Part of a small language model's weights: MLP 320 GELU, 167M tokens.
Each number is 50 + 12 x the weight over the matrix's rms, rounded and kept within 0 to 99. Layers, rows and columns count from 0.

# layer 4 attention value, 160x160, rms 0.169, rows 79-95, columns 0-159
48 41 37 42 26 43 68 37 33 59 52 51 45 51 63 51 72 63 26 32 55 31 58 47 56 45 58 42 63 63 43 66 20 67 52 57 49 49 60 52 32 62 57 60 51 52 64 44 62 60 30 36 59 50 47 50 63 46 49 37 58 57 56 44 38 65 58 49 54 50 45 45 53 50 41 48 53 44 59 50 52 46 48 49 63 48 33 49 56 38 34 52 39 51 59 63 43 54 54 71 41 58 51 49 56 60 56 22 55 55 47 43 48 70 49 46 53 41 68 43 62 50 30 47 43 42 51 46 56 30 53 47 58 56 65 53 38 49 34 54 34 43 73 40 46 41 44 65 51 53 44 59 41 40 50 37 45 53 51 24
57 53 58 45 50 70 58 47 40 36 41 51 43 62 47 70 45 63 60 47 39 46 52 55 71 50 40 57 42 58 51 73 43 44 52 55 66 47 61 45 59 45 60 42 62 32 59 68 57 63 67 35 46 32 52 41 39 52 34 55 53 32 58 32 39 41 43 43 38 34 67 43 64 58 55 64 48 68 49 57 61 44 50 47 23 64 63 47 30 36 27 52 42 53 50 45 65 47 57 40 52 47 57 50 42 56 43 36 41 57 53 37 35 60 66 48 55 46 45 50 56 55 59 68 56 32 49 51 34 54 31 45 54 42 68 37 29 40 39 39 62 45 60 68 44 51 50 51 53 42 54 54 71 52 49 51 57 47 54 67
44 51 51 42 64 65 47 50 69 61 46 54 39 48 49 48 54 28 46 55 68 49 55 55 59 32 66 53 49 51 58 48 56 38 34 58 56 27 52 60 37 57 55 49 69 34 37 60 44 55 68 51 39 60 41 67 41 64 40 37 55 47 59 66 37 49 54 43 38 41 56 38 42 42 43 35 55 43 37 72 48 50 52 42 49 55 43 38 33 50 56 48 43 65 46 56 38 47 60 48 31 39 90 41 51 64 43 49 37 51 61 38 52 54 58 44 55 44 50 57 48 54 47 37 45 83 51 62 52 79 49 38 54 50 49 44 43 47 36 44 51 67 58 48 53 53 45 48 43 45 48 47 45 50 46 43 46 49 59 54
50 38 42 52 65 66 72 52 66 39 37 55 62 45 49 48 59 43 56 41 53 58 65 74 51 62 38 55 33 51 55 51 43 45 58 48 46 37 55 58 32 37 26 59 40 55 56 43 44 43 49 63 43 50 67 54 40 58 52 50 59 55 50 46 27 54 33 48 61 41 67 70 38 52 43 57 34 60 58 39 61 60 61 39 52 47 45 50 48 37 35 74 50 55 45 39 55 48 55 47 68 49 60 49 60 52 44 52 65 39 44 41 49 68 76 40 55 41 39 64 42 52 57 43 38 40 47 37 52 42 38 47 50 57 52 37 39 48 49 62 58 52 57 34 48 56 41 43 50 43 28 53 40 35 25 50 37 57 47 36
33 56 44 62 44 47 55 60 55 55 50 46 48 51 46 57 38 55 56 49 58 51 56 47 63 58 50 28 48 49 65 52 62 45 59 42 46 45 51 54 47 59 36 49 59 65 48 51 70 59 42 49 63 47 47 57 33 58 45 72 62 35 44 69 29 51 45 39 60 49 44 55 58 54 69 31 67 50 50 58 26 58 54 47 51 70 36 55 50 41 83 43 46 66 59 44 47 38 65 47 40 64 43 47 44 35 53 46 48 61 50 57 45 35 58 45 51 43 47 48 53 73 31 31 41 44 52 55 49 45 56 61 34 47 37 45 50 47 49 51 48 13 57 39 42 40 43 65 67 48 48 71 45 55 50 52 55 37 44 45
60 59 43 30 53 51 44 28 58 52 58 61 50 52 50 47 24 36 60 57 55 44 48 43 56 70 51 53 57 32 71 68 60 56 61 49 57 53 57 44 43 28 48 40 30 38 62 53 42 53 62 59 41 51 66 54 54 45 40 61 34 44 56 61 50 41 59 29 40 53 48 69 47 60 50 40 51 34 52 60 32 41 54 65 54 53 36 47 45 55 34 46 38 46 45 55 56 60 46 44 47 26 51 33 55 55 46 69 56 56 53 33 25 40 27 46 43 69 52 57 47 45 57 45 57 38 59 22 59 50 19 54 59 54 70 62 65 60 54 47 64 55 37 44 63 47 50 57 51 60 59 40 44 29 54 65 54 54 41 63
34 59 40 53 44 45 43 53 57 46 76 69 56 57 50 44 71 48 65 62 55 51 45 56 45 45 53 71 43 53 51 43 44 49 52 42 63 54 52 56 36 53 66 43 52 55 47 66 45 51 46 41 45 55 55 71 55 45 47 44 31 48 42 50 57 35 36 53 41 43 49 46 63 46 64 49 72 44 53 54 73 46 44 61 60 52 57 44 23 51 45 49 53 37 55 48 40 56 40 36 45 58 48 53 43 52 47 37 35 68 53 41 53 40 54 79 47 47 52 61 42 49 40 33 43 61 57 46 45 42 32 59 46 63 48 43 50 48 33 54 44 58 53 44 42 26 38 51 53 39 59 55 38 54 69 66 64 54 36 30
39 25 44 68 67 53 35 51 54 35 48 73 35 31 41 66 58 40 48 55 45 55 65 45 59 46 55 52 49 50 53 63 54 40 50 68 55 60 57 58 46 48 47 54 46 53 46 42 58 41 57 65 49 33 58 51 61 44 51 49 40 49 58 45 37 34 59 61 71 45 31 56 51 63 51 53 65 55 54 45 51 55 73 33 42 41 48 47 28 52 39 41 33 43 55 56 63 47 54 59 69 59 46 54 68 55 54 37 22 42 48 77 57 29 40 50 64 35 46 43 53 59 32 46 54 38 58 51 65 34 69 45 46 40 58 48 63 42 39 40 34 49 32 40 49 65 64 40 41 50 64 28 64 61 51 41 59 67 41 50
75 60 58 48 47 37 60 53 53 41 39 38 66 43 40 59 41 62 45 45 49 56 35 57 51 52 57 53 58 45 56 49 67 46 43 55 44 46 51 42 39 41 64 35 50 56 69 40 41 50 52 35 38 50 51 54 37 52 51 52 61 57 46 38 69 45 57 55 37 34 57 47 54 65 42 56 46 67 57 54 53 60 45 61 67 58 56 57 41 45 44 49 46 41 67 69 66 31 45 56 53 42 50 47 55 47 57 64 45 43 51 27 58 45 48 37 50 45 37 41 55 43 59 54 34 42 62 53 43 61 22 47 29 43 25 52 67 39 60 45 38 57 74 55 54 22 38 55 40 48 48 37 39 49 49 59 53 48 46 62
41 49 45 47 45 45 49 49 45 50 45 72 65 62 51 49 44 33 53 45 38 52 60 45 44 62 64 55 54 61 37 50 71 29 37 32 44 60 43 62 58 61 39 55 71 38 38 47 47 40 30 61 55 60 42 47 70 64 49 72 42 53 56 58 63 74 42 44 41 38 52 49 57 61 44 76 54 60 36 56 58 43 63 52 58 46 41 49 54 44 56 53 49 48 44 33 49 63 38 35 54 48 55 47 53 42 54 38 57 56 34 33 39 44 38 52 34 43 63 34 63 58 32 53 45 51 35 51 63 39 40 57 48 34 85 56 60 47 63 55 62 56 64 42 70 47 52 70 49 41 49 63 47 43 55 55 50 63 49 49
46 49 51 70 37 44 57 45 58 44 42 48 64 60 49 46 36 43 50 39 50 31 47 45 58 46 55 56 43 46 62 46 66 50 50 43 58 46 53 36 64 53 54 25 45 45 54 36 53 55 33 48 38 45 44 70 63 55 55 56 37 66 58 57 57 68 45 54 38 44 40 50 54 42 56 44 50 43 57 48 56 65 54 54 40 53 65 39 56 38 62 59 37 58 65 45 33 56 57 54 26 49 42 52 68 57 49 51 55 60 38 57 49 54 50 56 67 55 35 38 45 58 47 50 63 43 63 42 51 51 56 40 36 73 64 63 65 50 50 51 39 49 54 48 49 61 67 26 43 37 58 51 68 54 42 57 50 45 51 33
52 67 38 45 35 47 58 53 56 40 55 55 34 49 53 46 47 51 41 50 54 41 49 51 64 66 49 41 63 36 52 33 61 38 45 61 60 50 54 60 37 29 44 59 53 53 53 53 72 60 44 53 45 56 43 48 59 38 48 49 53 47 45 48 50 49 45 45 45 49 30 43 61 48 47 41 47 50 59 58 41 25 49 72 63 52 48 75 50 59 66 51 37 55 53 53 47 61 44 53 44 58 17 52 61 51 49 65 40 48 45 42 50 30 66 44 43 40 54 64 70 62 71 63 42 57 63 34 41 60 33 31 48 33 30 61 71 43 45 48 68 49 52 47 45 41 58 50 62 30 45 48 44 60 46 38 50 55 58 63
68 58 45 62 37 52 53 48 58 52 54 53 49 54 52 41 35 33 47 57 34 48 30 36 55 50 65 64 55 68 41 62 54 50 26 44 49 77 31 36 58 48 46 65 38 46 42 46 33 63 75 54 64 60 49 42 54 41 48 35 54 53 46 44 52 34 61 46 58 58 50 51 43 66 62 49 32 43 49 55 53 44 63 61 56 66 46 37 52 54 37 42 53 47 49 55 55 49 63 55 42 58 48 40 48 45 46 44 56 44 43 59 60 53 59 45 48 53 45 58 39 35 48 69 49 50 67 53 63 38 67 52 35 52 42 48 42 52 32 54 62 40 36 51 56 50 49 49 34 57 58 49 26 48 52 54 56 33 56 36
61 64 48 65 45 37 52 57 44 45 52 72 65 57 44 50 58 43 51 75 68 46 32 43 69 42 63 38 65 52 48 71 34 42 38 56 57 43 35 33 46 62 39 48 50 48 49 47 75 44 37 59 65 60 48 48 39 34 47 44 48 48 38 43 50 44 39 56 50 52 57 60 42 59 44 44 40 42 43 57 42 44 55 43 46 42 42 41 45 61 48 65 60 50 67 37 41 42 34 53 61 67 47 46 59 66 62 48 40 53 60 73 43 65 43 42 45 55 57 35 43 48 40 44 59 38 42 39 58 54 29 51 49 55 56 67 47 51 76 44 51 50 35 39 56 58 38 51 41 55 51 60 45 45 35 52 55 39 34 71
49 44 66 60 69 61 41 76 59 47 64 34 65 57 62 61 42 50 43 46 47 35 29 45 47 52 59 57 79 51 46 43 52 63 44 57 46 59 58 67 56 53 44 54 50 62 46 40 49 42 40 69 52 35 26 54 35 62 48 40 53 41 34 49 54 56 53 70 64 59 46 36 67 61 57 49 58 57 54 48 64 52 37 53 51 54 38 50 24 46 46 63 53 35 48 42 50 49 74 57 67 62 55 44 75 48 40 43 52 50 54 43 34 37 48 75 46 50 57 49 34 51 53 42 45 54 59 43 53 48 30 56 56 55 50 50 32 67 44 38 51 55 57 64 68 39 43 41 44 46 40 39 52 63 28 51 36 32 64 50
62 29 39 40 46 60 42 51 37 44 47 37 66 37 30 75 57 58 57 54 44 45 77 35 39 59 54 52 44 62 54 55 50 44 54 45 56 41 39 37 64 67 49 33 53 62 52 52 59 40 63 15 51 49 40 66 52 39 23 61 61 49 62 65 53 55 56 52 52 44 49 56 58 40 56 45 42 43 53 55 72 38 51 47 54 46 54 67 46 53 47 58 69 50 32 62 47 42 45 61 67 42 25 47 52 45 44 53 30 55 46 31 40 44 33 55 40 38 42 67 34 58 41 63 24 66 69 62 54 52 55 47 47 61 45 40 40 40 42 58 65 49 49 52 52 65 55 51 59 54 56 60 52 36 37 57 42 49 47 51
42 55 53 57 44 67 59 62 35 18 68 36 54 41 64 45 34 47 59 61 42 27 51 47 37 53 47 77 51 40 43 43 63 54 41 41 61 47 52 56 34 48 62 57 48 47 61 57 45 58 62 32 45 40 53 69 51 47 36 46 42 51 41 47 56 55 42 66 57 62 53 58 53 68 33 51 54 58 68 68 32 30 50 42 59 39 42 59 48 27 37 44 43 50 57 52 48 60 44 57 51 59 55 39 31 37 52 42 46 59 59 55 23 51 56 38 51 49 52 46 57 30 57 49 76 64 51 50 39 66 58 54 47 51 42 42 75 35 49 53 50 37 65 54 54 63 47 71 36 68 50 60 62 56 40 56 47 45 37 43
# layer 4 attention output (transposed), 160x160, rms 0.161, rows 79-95, columns 0-159
54 54 53 57 49 60 50 47 52 45 57 37 63 44 41 42 65 49 40 53 58 42 48 43 47 44 49 50 62 71 68 43 73 68 56 45 53 65 53 49 34 59 55 33 63 56 27 33 66 51 35 64 41 60 66 57 52 52 39 58 38 38 43 36 33 41 44 26 40 43 38 47 33 30 55 38 47 48 52 45 55 54 53 32 58 55 26 32 57 58 58 59 46 42 62 52 69 53 55 68 83 60 49 55 59 65 59 61 60 35 58 39 36 49 64 50 56 51 55 53 39 45 41 36 47 67 39 55 38 38 64 52 42 75 51 53 58 64 30 28 55 47 56 65 37 42 44 55 39 47 47 57 55 53 29 47 50 41 30 54
64 38 50 53 51 32 40 53 67 28 60 60 71 57 79 50 49 53 59 49 34 71 47 77 45 43 57 44 42 55 46 56 62 49 39 48 56 42 50 57 27 44 50 45 63 48 50 55 49 57 55 28 60 62 47 64 44 32 42 43 67 56 41 62 51 63 53 71 44 61 51 50 43 44 48 46 41 38 51 59 43 45 41 55 46 55 48 41 34 53 51 37 61 50 45 69 42 57 47 45 64 54 47 52 43 43 56 47 56 43 54 37 65 32 40 61 45 46 37 67 43 85 59 51 48 45 45 38 38 36 59 40 45 52 66 60 48 48 57 49 43 46 59 50 45 50 42 35 44 81 42 58 60 59 56 59 58 53 53 48
61 53 58 61 48 38 49 62 44 44 33 58 61 52 53 59 35 49 67 58 61 52 43 54 51 42 37 58 69 51 63 45 43 41 48 49 58 41 40 44 64 53 54 46 52 31 44 65 44 46 57 43 49 29 66 50 31 40 58 48 41 63 55 48 52 49 65 67 50 43 72 66 46 44 47 63 33 49 61 46 59 56 40 42 56 61 51 57 57 30 43 44 57 41 60 36 52 48 60 37 30 62 52 37 32 57 42 63 58 45 52 62 54 61 28 56 60 36 63 58 43 66 51 54 40 57 67 26 46 31 57 38 47 44 56 50 55 36 50 49 64 51 63 50 73 55 49 43 44 48 40 61 42 59 32 52 42 58 46 44
44 50 73 60 62 35 33 52 39 50 47 44 56 31 64 46 44 34 46 47 62 64 43 59 53 65 53 28 45 53 43 53 57 64 28 49 39 54 37 44 49 47 72 51 51 39 55 49 41 58 37 57 57 53 33 64 47 39 49 43 50 38 67 64 59 55 54 61 62 51 41 45 48 49 65 36 57 52 60 52 43 60 60 34 52 64 53 53 42 55 55 43 57 29 37 45 60 48 41 57 49 63 53 59 55 50 62 69 59 47 55 68 35 52 70 50 58 43 47 47 57 73 45 41 34 33 54 52 67 62 45 44 45 62 47 44 51 48 40 60 44 68 38 69 46 54 50 56 50 46 49 59 43 32 52 52 36 53 54 48
66 57 58 66 35 40 46 40 59 50 47 46 63 50 65 53 45 39 51 47 63 69 42 62 47 51 32 64 47 45 45 57 54 51 61 28 52 46 53 68 45 47 49 40 51 58 60 48 40 47 38 62 36 56 66 47 61 65 43 36 59 42 43 57 52 43 49 56 44 51 25 45 35 57 46 44 29 68 45 52 43 55 41 54 45 57 53 62 53 55 33 48 62 36 47 56 40 44 41 45 78 53 37 32 49 39 36 60 44 59 45 64 25 64 44 49 58 42 53 54 47 40 62 57 37 56 55 57 51 46 46 45 55 56 56 46 53 40 34 42 48 59 40 39 54 61 52 53 57 42 48 33 39 58 48 60 56 71 63 60
32 36 50 58 53 71 43 41 59 47 41 50 39 45 71 61 50 51 65 58 50 61 50 21 49 58 48 41 42 72 45 42 60 46 48 42 45 42 42 37 85 67 60 65 46 46 60 47 63 44 48 48 64 72 72 48 48 49 66 56 41 55 44 58 50 25 65 46 50 42 49 62 38 65 38 58 49 57 52 44 39 58 34 40 43 49 44 47 50 48 51 42 46 51 54 55 52 51 41 49 52 37 48 42 35 44 56 52 50 57 43 66 52 42 45 50 47 55 41 58 53 59 51 63 47 41 53 61 53 61 29 57 52 20 50 65 39 41 51 57 35 21 58 46 57 55 65 55 46 64 66 48 57 58 61 49 47 44 40 57
41 27 51 50 68 43 49 45 43 64 27 53 47 62 42 54 38 52 48 63 47 44 44 65 57 56 46 56 35 40 58 57 53 55 59 58 50 64 43 58 59 52 51 40 46 43 46 45 51 41 60 36 46 55 64 64 48 56 63 45 62 40 43 64 48 37 68 37 50 58 48 47 59 48 39 48 52 42 57 44 38 56 40 43 53 46 60 55 50 50 49 48 58 59 35 53 49 37 58 52 55 58 53 53 43 52 40 52 41 56 56 42 56 55 45 42 56 36 53 27 28 53 54 42 33 55 50 53 40 54 52 54 55 60 31 42 47 57 61 28 38 59 48 40 58 54 42 37 59 70 39 42 49 53 56 51 57 51 54 39
37 62 66 37 48 58 48 34 60 49 42 44 42 51 44 53 59 50 34 43 45 51 41 72 34 69 56 31 71 47 33 47 50 53 57 55 65 49 52 49 65 69 51 45 54 66 45 67 42 31 63 47 26 52 52 50 28 58 46 63 51 32 34 40 56 51 33 58 49 52 36 42 42 67 44 55 50 37 46 42 56 58 47 65 34 55 52 55 33 47 30 53 54 58 56 75 57 23 48 54 51 52 50 45 38 58 34 56 51 55 48 43 44 43 59 60 43 51 51 62 36 54 52 45 36 44 45 55 51 54 47 57 47 74 47 56 57 56 61 66 51 42 57 62 68 34 30 35 40 41 58 50 43 52 51 42 32 29 44 55
55 47 38 53 66 42 51 53 46 46 59 50 53 56 35 40 43 50 40 62 51 56 56 52 54 27 57 59 38 69 48 41 56 55 51 40 47 70 52 65 51 62 53 64 50 45 65 52 63 55 55 35 64 51 39 39 43 52 56 67 38 37 36 59 52 58 53 51 47 50 73 70 47 53 46 39 31 63 51 58 51 46 54 55 37 47 37 39 29 37 42 56 48 53 31 50 68 55 56 61 59 50 48 49 39 48 61 42 35 43 54 34 32 49 54 47 46 32 51 41 46 35 46 53 55 43 59 41 51 45 56 61 57 61 68 59 49 73 53 51 52 42 45 30 43 56 48 56 52 65 48 47 55 59 51 59 51 40 49 37
43 52 39 42 60 37 61 62 48 62 45 33 44 50 49 61 44 44 48 42 32 52 39 81 51 35 40 50 30 56 51 44 54 38 44 64 61 42 43 48 65 45 42 53 75 55 45 24 47 67 58 63 56 40 68 44 56 57 55 58 37 14 59 47 54 52 60 50 43 43 57 62 63 41 36 31 61 51 63 38 57 62 55 32 47 46 59 29 74 64 65 66 55 59 47 52 45 52 37 62 60 43 54 36 53 45 63 52 75 45 56 50 41 49 39 57 48 61 47 60 56 54 55 51 50 41 43 51 40 42 44 61 40 36 48 35 56 54 29 69 35 53 27 51 64 58 46 56 54 41 54 56 37 64 51 46 49 46 53 65
49 51 40 51 56 58 30 59 59 57 60 57 59 55 53 64 56 50 38 79 61 47 60 42 42 47 70 51 55 46 55 69 54 56 42 55 62 56 55 67 44 51 51 52 46 42 46 44 51 43 57 68 58 57 57 56 42 53 63 65 46 48 37 34 35 48 43 50 58 40 41 39 48 40 44 50 34 62 51 58 61 51 56 57 28 59 56 65 45 39 43 52 47 43 42 39 43 40 44 32 49 48 38 42 38 54 49 47 46 36 45 61 48 58 50 57 40 67 54 59 64 46 51 65 45 44 39 45 45 66 28 51 55 23 36 44 48 39 50 50 52 45 64 58 47 62 41 58 52 53 69 57 55 61 35 42 26 41 25 43
39 55 56 57 53 33 49 53 58 35 64 47 55 62 61 69 43 45 37 48 45 39 37 16 61 61 37 64 42 53 65 36 48 52 43 36 59 56 63 56 70 70 45 46 37 52 77 71 63 44 50 54 44 54 78 48 64 54 45 49 61 45 37 55 32 56 39 47 51 50 48 55 50 66 48 45 58 52 37 48 64 49 58 43 40 48 50 53 35 49 64 64 38 53 45 44 54 32 58 55 56 58 33 52 58 39 39 58 41 54 58 60 51 62 36 37 56 42 61 64 54 47 35 53 59 45 53 48 65 47 50 49 51 54 46 45 37 51 31 48 30 50 60 55 44 56 69 37 45 50 32 52 56 59 68 45 64 53 46 41
53 68 57 40 46 46 74 39 60 33 51 46 45 57 38 48 63 51 48 46 47 38 49 41 66 57 47 41 41 50 63 64 62 51 57 48 54 41 48 47 33 51 53 48 49 53 33 57 56 64 43 50 47 65 49 41 40 64 63 55 38 46 44 38 52 57 53 37 60 38 49 46 57 61 55 67 39 43 50 55 51 55 41 60 55 48 58 33 55 54 46 48 35 65 37 44 52 58 38 52 37 44 40 52 40 64 51 69 50 58 49 60 48 56 60 58 47 47 48 37 52 60 67 48 58 35 63 56 52 51 74 51 33 48 43 39 44 55 44 57 35 47 61 35 51 50 61 57 41 58 63 52 52 50 38 39 42 54 69 62
47 58 57 44 52 53 55 45 43 44 42 74 44 48 59 39 37 44 55 46 53 52 45 59 65 53 68 39 62 22 56 39 54 61 58 37 34 43 61 37 65 62 45 51 52 71 33 59 58 47 51 58 65 65 47 54 55 46 57 53 77 64 47 56 48 57 62 24 47 48 73 32 50 33 53 53 56 56 51 32 69 65 52 44 32 54 41 38 55 45 58 33 47 41 28 53 62 43 52 40 67 33 37 57 46 51 53 62 51 37 37 57 59 32 47 44 61 50 48 52 65 30 65 55 53 59 59 53 59 45 52 50 61 61 64 51 32 51 48 66 50 65 47 46 67 29 48 34 64 44 65 48 61 67 41 49 69 52 43 59
37 29 38 59 56 70 54 35 41 71 47 60 59 53 54 41 52 54 50 51 50 47 40 26 69 34 54 54 35 47 40 55 59 50 48 52 60 53 37 32 51 59 47 60 52 56 35 47 45 51 66 65 52 46 42 50 55 60 65 46 54 49 56 66 71 61 43 68 46 35 49 30 49 35 36 53 38 34 57 42 55 56 61 46 45 49 71 55 30 49 60 50 50 40 49 42 44 44 49 50 39 38 62 52 47 50 56 40 26 39 70 42 38 76 58 32 35 53 71 44 68 61 54 47 63 58 56 46 48 30 63 45 55 58 55 51 46 59 51 39 45 61 46 41 60 36 51 46 25 47 61 56 52 64 69 68 36 46 36 70
48 47 46 30 59 55 33 44 38 55 56 34 49 45 57 40 32 49 61 58 54 68 50 48 59 23 60 46 68 40 48 49 67 55 59 49 44 49 67 52 52 43 46 50 52 46 30 54 50 65 51 37 65 54 59 48 52 51 47 72 37 48 33 47 35 55 50 53 42 54 30 60 50 72 65 47 49 44 42 59 71 45 50 53 52 53 55 38 65 59 57 38 51 36 50 62 60 52 56 52 49 73 37 47 63 49 52 42 43 57 67 39 51 49 30 46 73 28 46 35 69 47 74 60 56 53 41 58 37 63 45 23 57 34 66 49 56 63 58 37 29 36 52 56 50 54 50 35 56 31 42 60 51 36 42 53 35 53 65 52
50 59 32 54 59 63 51 48 59 71 45 53 51 48 60 44 39 65 55 48 45 63 44 34 44 32 57 58 61 59 47 35 58 43 49 51 48 37 46 55 43 49 60 67 50 51 47 59 49 63 58 51 30 46 49 49 40 43 55 27 42 51 57 49 46 41 29 52 51 63 58 52 57 43 45 31 35 30 56 57 59 63 45 34 42 60 51 54 56 53 40 49 37 41 42 56 51 70 78 46 71 39 42 38 42 57 39 47 49 46 61 49 42 41 38 58 34 45 50 38 46 36 31 53 52 40 44 58 42 24 42 74 56 58 63 50 60 55 45 39 32 45 61 30 47 55 53 49 39 51 49 48 57 40 56 30 54 61 83 44
# layer 4 attention query, 160x160, rms 0.121, rows 96-100, columns 0-159
70 45 45 60 56 43 42 46 39 35 41 51 40 45 40 44 50 36 54 47 51 68 66 58 42 58 51 48 53 42 55 34 33 60 37 31 67 63 50 48 68 52 47 48 38 62 69 54 50 85 58 51 43 38 48 58 62 51 59 38 49 53 72 39 40 56 58 50 48 49 51 39 51 67 44 41 40 54 57 50 32 49 41 58 45 41 62 54 63 46 37 48 38 56 52 47 45 56 66 37 54 44 52 60 46 55 52 55 48 41 49 52 71 35 64 49 61 29 59 58 48 47 46 36 36 43 47 67 59 50 46 59 58 37 47 40 53 42 42 61 65 58 45 50 52 35 41 52 64 57 46 56 58 57 63 41 66 52 42 49
47 46 45 55 43 57 35 64 53 62 56 48 49 35 73 34 24 64 46 59 69 75 36 48 72 51 47 66 15 66 36 56 65 52 53 57 55 52 68 65 53 68 34 47 56 68 30 49 39 12 64 39 77 62 38 48 54 78 63 67 46 52 35 49 41 57 44 52 46 69 49 85 45 25 48 52 55 49 48 54 48 48 43 24 56 57 40 59 36 55 37 70 35 36 60 48 47 18 32 66 49 48 47 56 65 44 50 51 39 62 68 59 47 65 63 53 58 45 42 51 47 60 70 79 58 59 55 36 35 44 35 64 48 58 54 69 36 55 85 50 31 36 49 51 39 64 37 43 51 44 33 52 60 35 45 27 44 47 34 71
63 45 51 46 40 47 54 45 78 66 57 63 49 37 49 38 62 64 46 35 54 71 41 56 64 77 72 54 32 50 24 40 67 45 61 45 72 34 45 67 36 53 48 54 78 80 09 46 36 22 48 49 70 57 22 75 45 53 65 62 46 44 45 37 46 56 50 44 61 57 50 80 57 22 54 73 53 40 60 72 53 42 29 20 42 55 43 48 60 50 24 63 20 29 41 62 65 48 31 70 52 44 24 52 46 44 33 59 50 60 72 81 48 70 61 56 49 60 28 25 54 46 83 91 64 49 45 36 40 46 61 40 61 55 58 57 72 53 78 42 39 24 47 53 51 64 47 47 41 50 30 37 45 57 58 28 61 56 37 54
70 66 55 37 54 51 51 44 50 66 45 49 51 51 37 62 83 54 54 69 58 43 41 31 52 62 51 55 61 49 59 63 55 51 68 47 65 44 56 51 44 58 65 42 40 25 49 61 50 67 45 52 51 62 45 70 53 50 74 68 54 48 41 29 66 46 55 38 65 33 55 44 26 46 37 41 37 55 23 49 64 58 44 54 58 60 53 58 58 49 51 46 34 67 45 52 54 50 42 40 33 59 40 33 38 61 55 68 75 43 57 67 46 63 66 52 54 57 48 51 60 49 40 43 57 19 70 41 62 63 33 57 28 25 24 53 55 63 62 45 56 35 53 56 59 48 42 48 49 51 59 55 34 69 72 53 54 39 46 45
58 69 54 58 49 66 35 45 53 36 36 64 63 72 48 52 57 34 48 65 57 46 52 26 36 55 41 65 67 44 83 64 51 32 47 38 53 60 35 54 43 47 50 32 33 56 42 66 52 47 23 77 48 64 58 46 69 60 51 41 57 42 54 53 60 59 39 62 43 49 33 49 72 36 48 68 50 52 36 50 34 64 59 67 58 44 36 37 48 57 46 52 56 53 52 51 43 47 68 63 71 55 68 42 50 59 37 57 52 60 50 48 44 53 42 58 43 63 51 34 55 41 42 26 43 51 45 63 52 63 75 65 63 48 23 52 55 40 57 52 46 59 38 47 59 42 64 66 60 44 56 48 49 62 45 68 46 23 39 51
# layer 4 attention key, 160x160, rms 0.127, rows 96-100, columns 0-159
17 55 51 40 43 50 64 53 60 53 46 27 59 37 37 60 46 64 60 48 73 36 47 43 50 46 37 47 31 47 19 65 54 33 60 61 37 44 55 60 30 58 76 54 33 39 17 46 54 47 57 47 55 47 56 59 43 54 42 55 66 63 44 52 63 68 60 44 55 50 64 64 48 54 41 52 63 44 41 45 55 51 30 52 47 58 65 47 52 43 58 52 58 39 61 56 81 51 56 67 46 59 44 44 44 51 53 68 62 52 43 42 44 63 56 65 35 59 45 33 62 51 53 48 52 65 51 51 57 23 60 41 42 63 48 40 47 55 45 39 57 50 67 39 53 43 50 36 48 44 46 54 56 53 57 60 47 71 61 66
34 51 48 61 46 62 76 54 53 34 23 65 59 48 47 50 53 61 41 58 60 55 51 51 45 57 56 56 48 55 69 49 49 54 39 62 54 49 47 43 58 52 41 37 63 58 65 55 36 57 44 39 67 33 50 58 40 51 40 46 59 56 44 51 58 57 46 50 55 54 32 51 40 44 49 63 70 54 52 32 29 47 50 65 48 45 54 45 62 39 66 49 58 54 40 44 56 43 63 56 33 38 50 38 52 45 37 43 57 52 58 46 58 70 41 44 44 45 71 45 63 38 55 53 46 68 68 57 46 56 75 43 69 46 47 46 55 40 39 45 57 44 49 53 39 63 58 53 67 46 42 46 39 70 49 40 55 67 42 60
64 50 57 43 46 38 40 41 46 60 67 42 53 49 59 50 49 45 45 48 51 45 47 43 52 50 46 47 52 45 46 50 45 43 44 32 43 52 40 51 54 40 52 59 47 47 49 47 42 45 45 54 53 47 53 36 59 50 42 46 41 38 52 45 45 48 65 51 48 47 54 41 52 57 51 51 47 47 61 48 57 45 47 46 55 52 50 45 42 53 50 52 44 51 54 51 42 58 43 52 60 51 55 47 41 49 53 49 39 46 48 53 53 34 52 48 52 61 34 55 46 57 46 52 49 49 46 34 49 52 33 56 44 57 60 46 30 54 54 59 53 44 45 55 41 36 44 49 40 54 52 61 48 32 47 54 52 40 56 50
39 53 45 42 53 37 57 54 58 56 34 69 54 47 64 46 47 62 41 37 38 42 40 36 45 52 58 30 51 60 73 48 70 39 46 54 47 66 47 37 50 60 26 37 43 44 60 39 50 44 25 60 36 71 50 58 50 51 49 62 41 51 51 44 55 53 48 55 58 57 58 46 57 54 50 36 40 45 61 65 39 59 61 47 53 66 48 39 43 47 59 59 60 39 42 32 59 43 77 56 48 57 59 60 61 45 36 57 60 59 40 55 63 60 34 54 59 59 81 55 55 49 41 41 38 88 56 57 39 52 55 38 54 76 53 46 45 50 53 47 64 57 58 35 27 28 49 47 65 37 50 43 42 33 67 44 42 66 41 35
56 46 42 63 62 47 86 58 45 39 39 76 64 47 64 61 50 52 60 54 46 44 24 55 55 58 54 77 63 46 46 43 60 44 51 45 58 67 48 68 48 39 58 48 68 40 64 46 47 50 25 52 48 33 54 29 56 43 50 33 66 44 56 40 72 36 54 56 57 43 28 54 46 51 55 43 45 60 49 38 53 33 65 53 58 54 49 43 51 59 68 57 62 57 38 41 66 51 43 47 63 53 33 57 44 59 46 40 65 48 42 54 56 48 50 50 49 52 38 59 46 64 55 58 42 39 46 50 43 43 46 67 46 38 55 56 22 63 47 47 47 38 46 64 49 57 63 36 50 66 40 31 51 39 53 53 56 43 77 65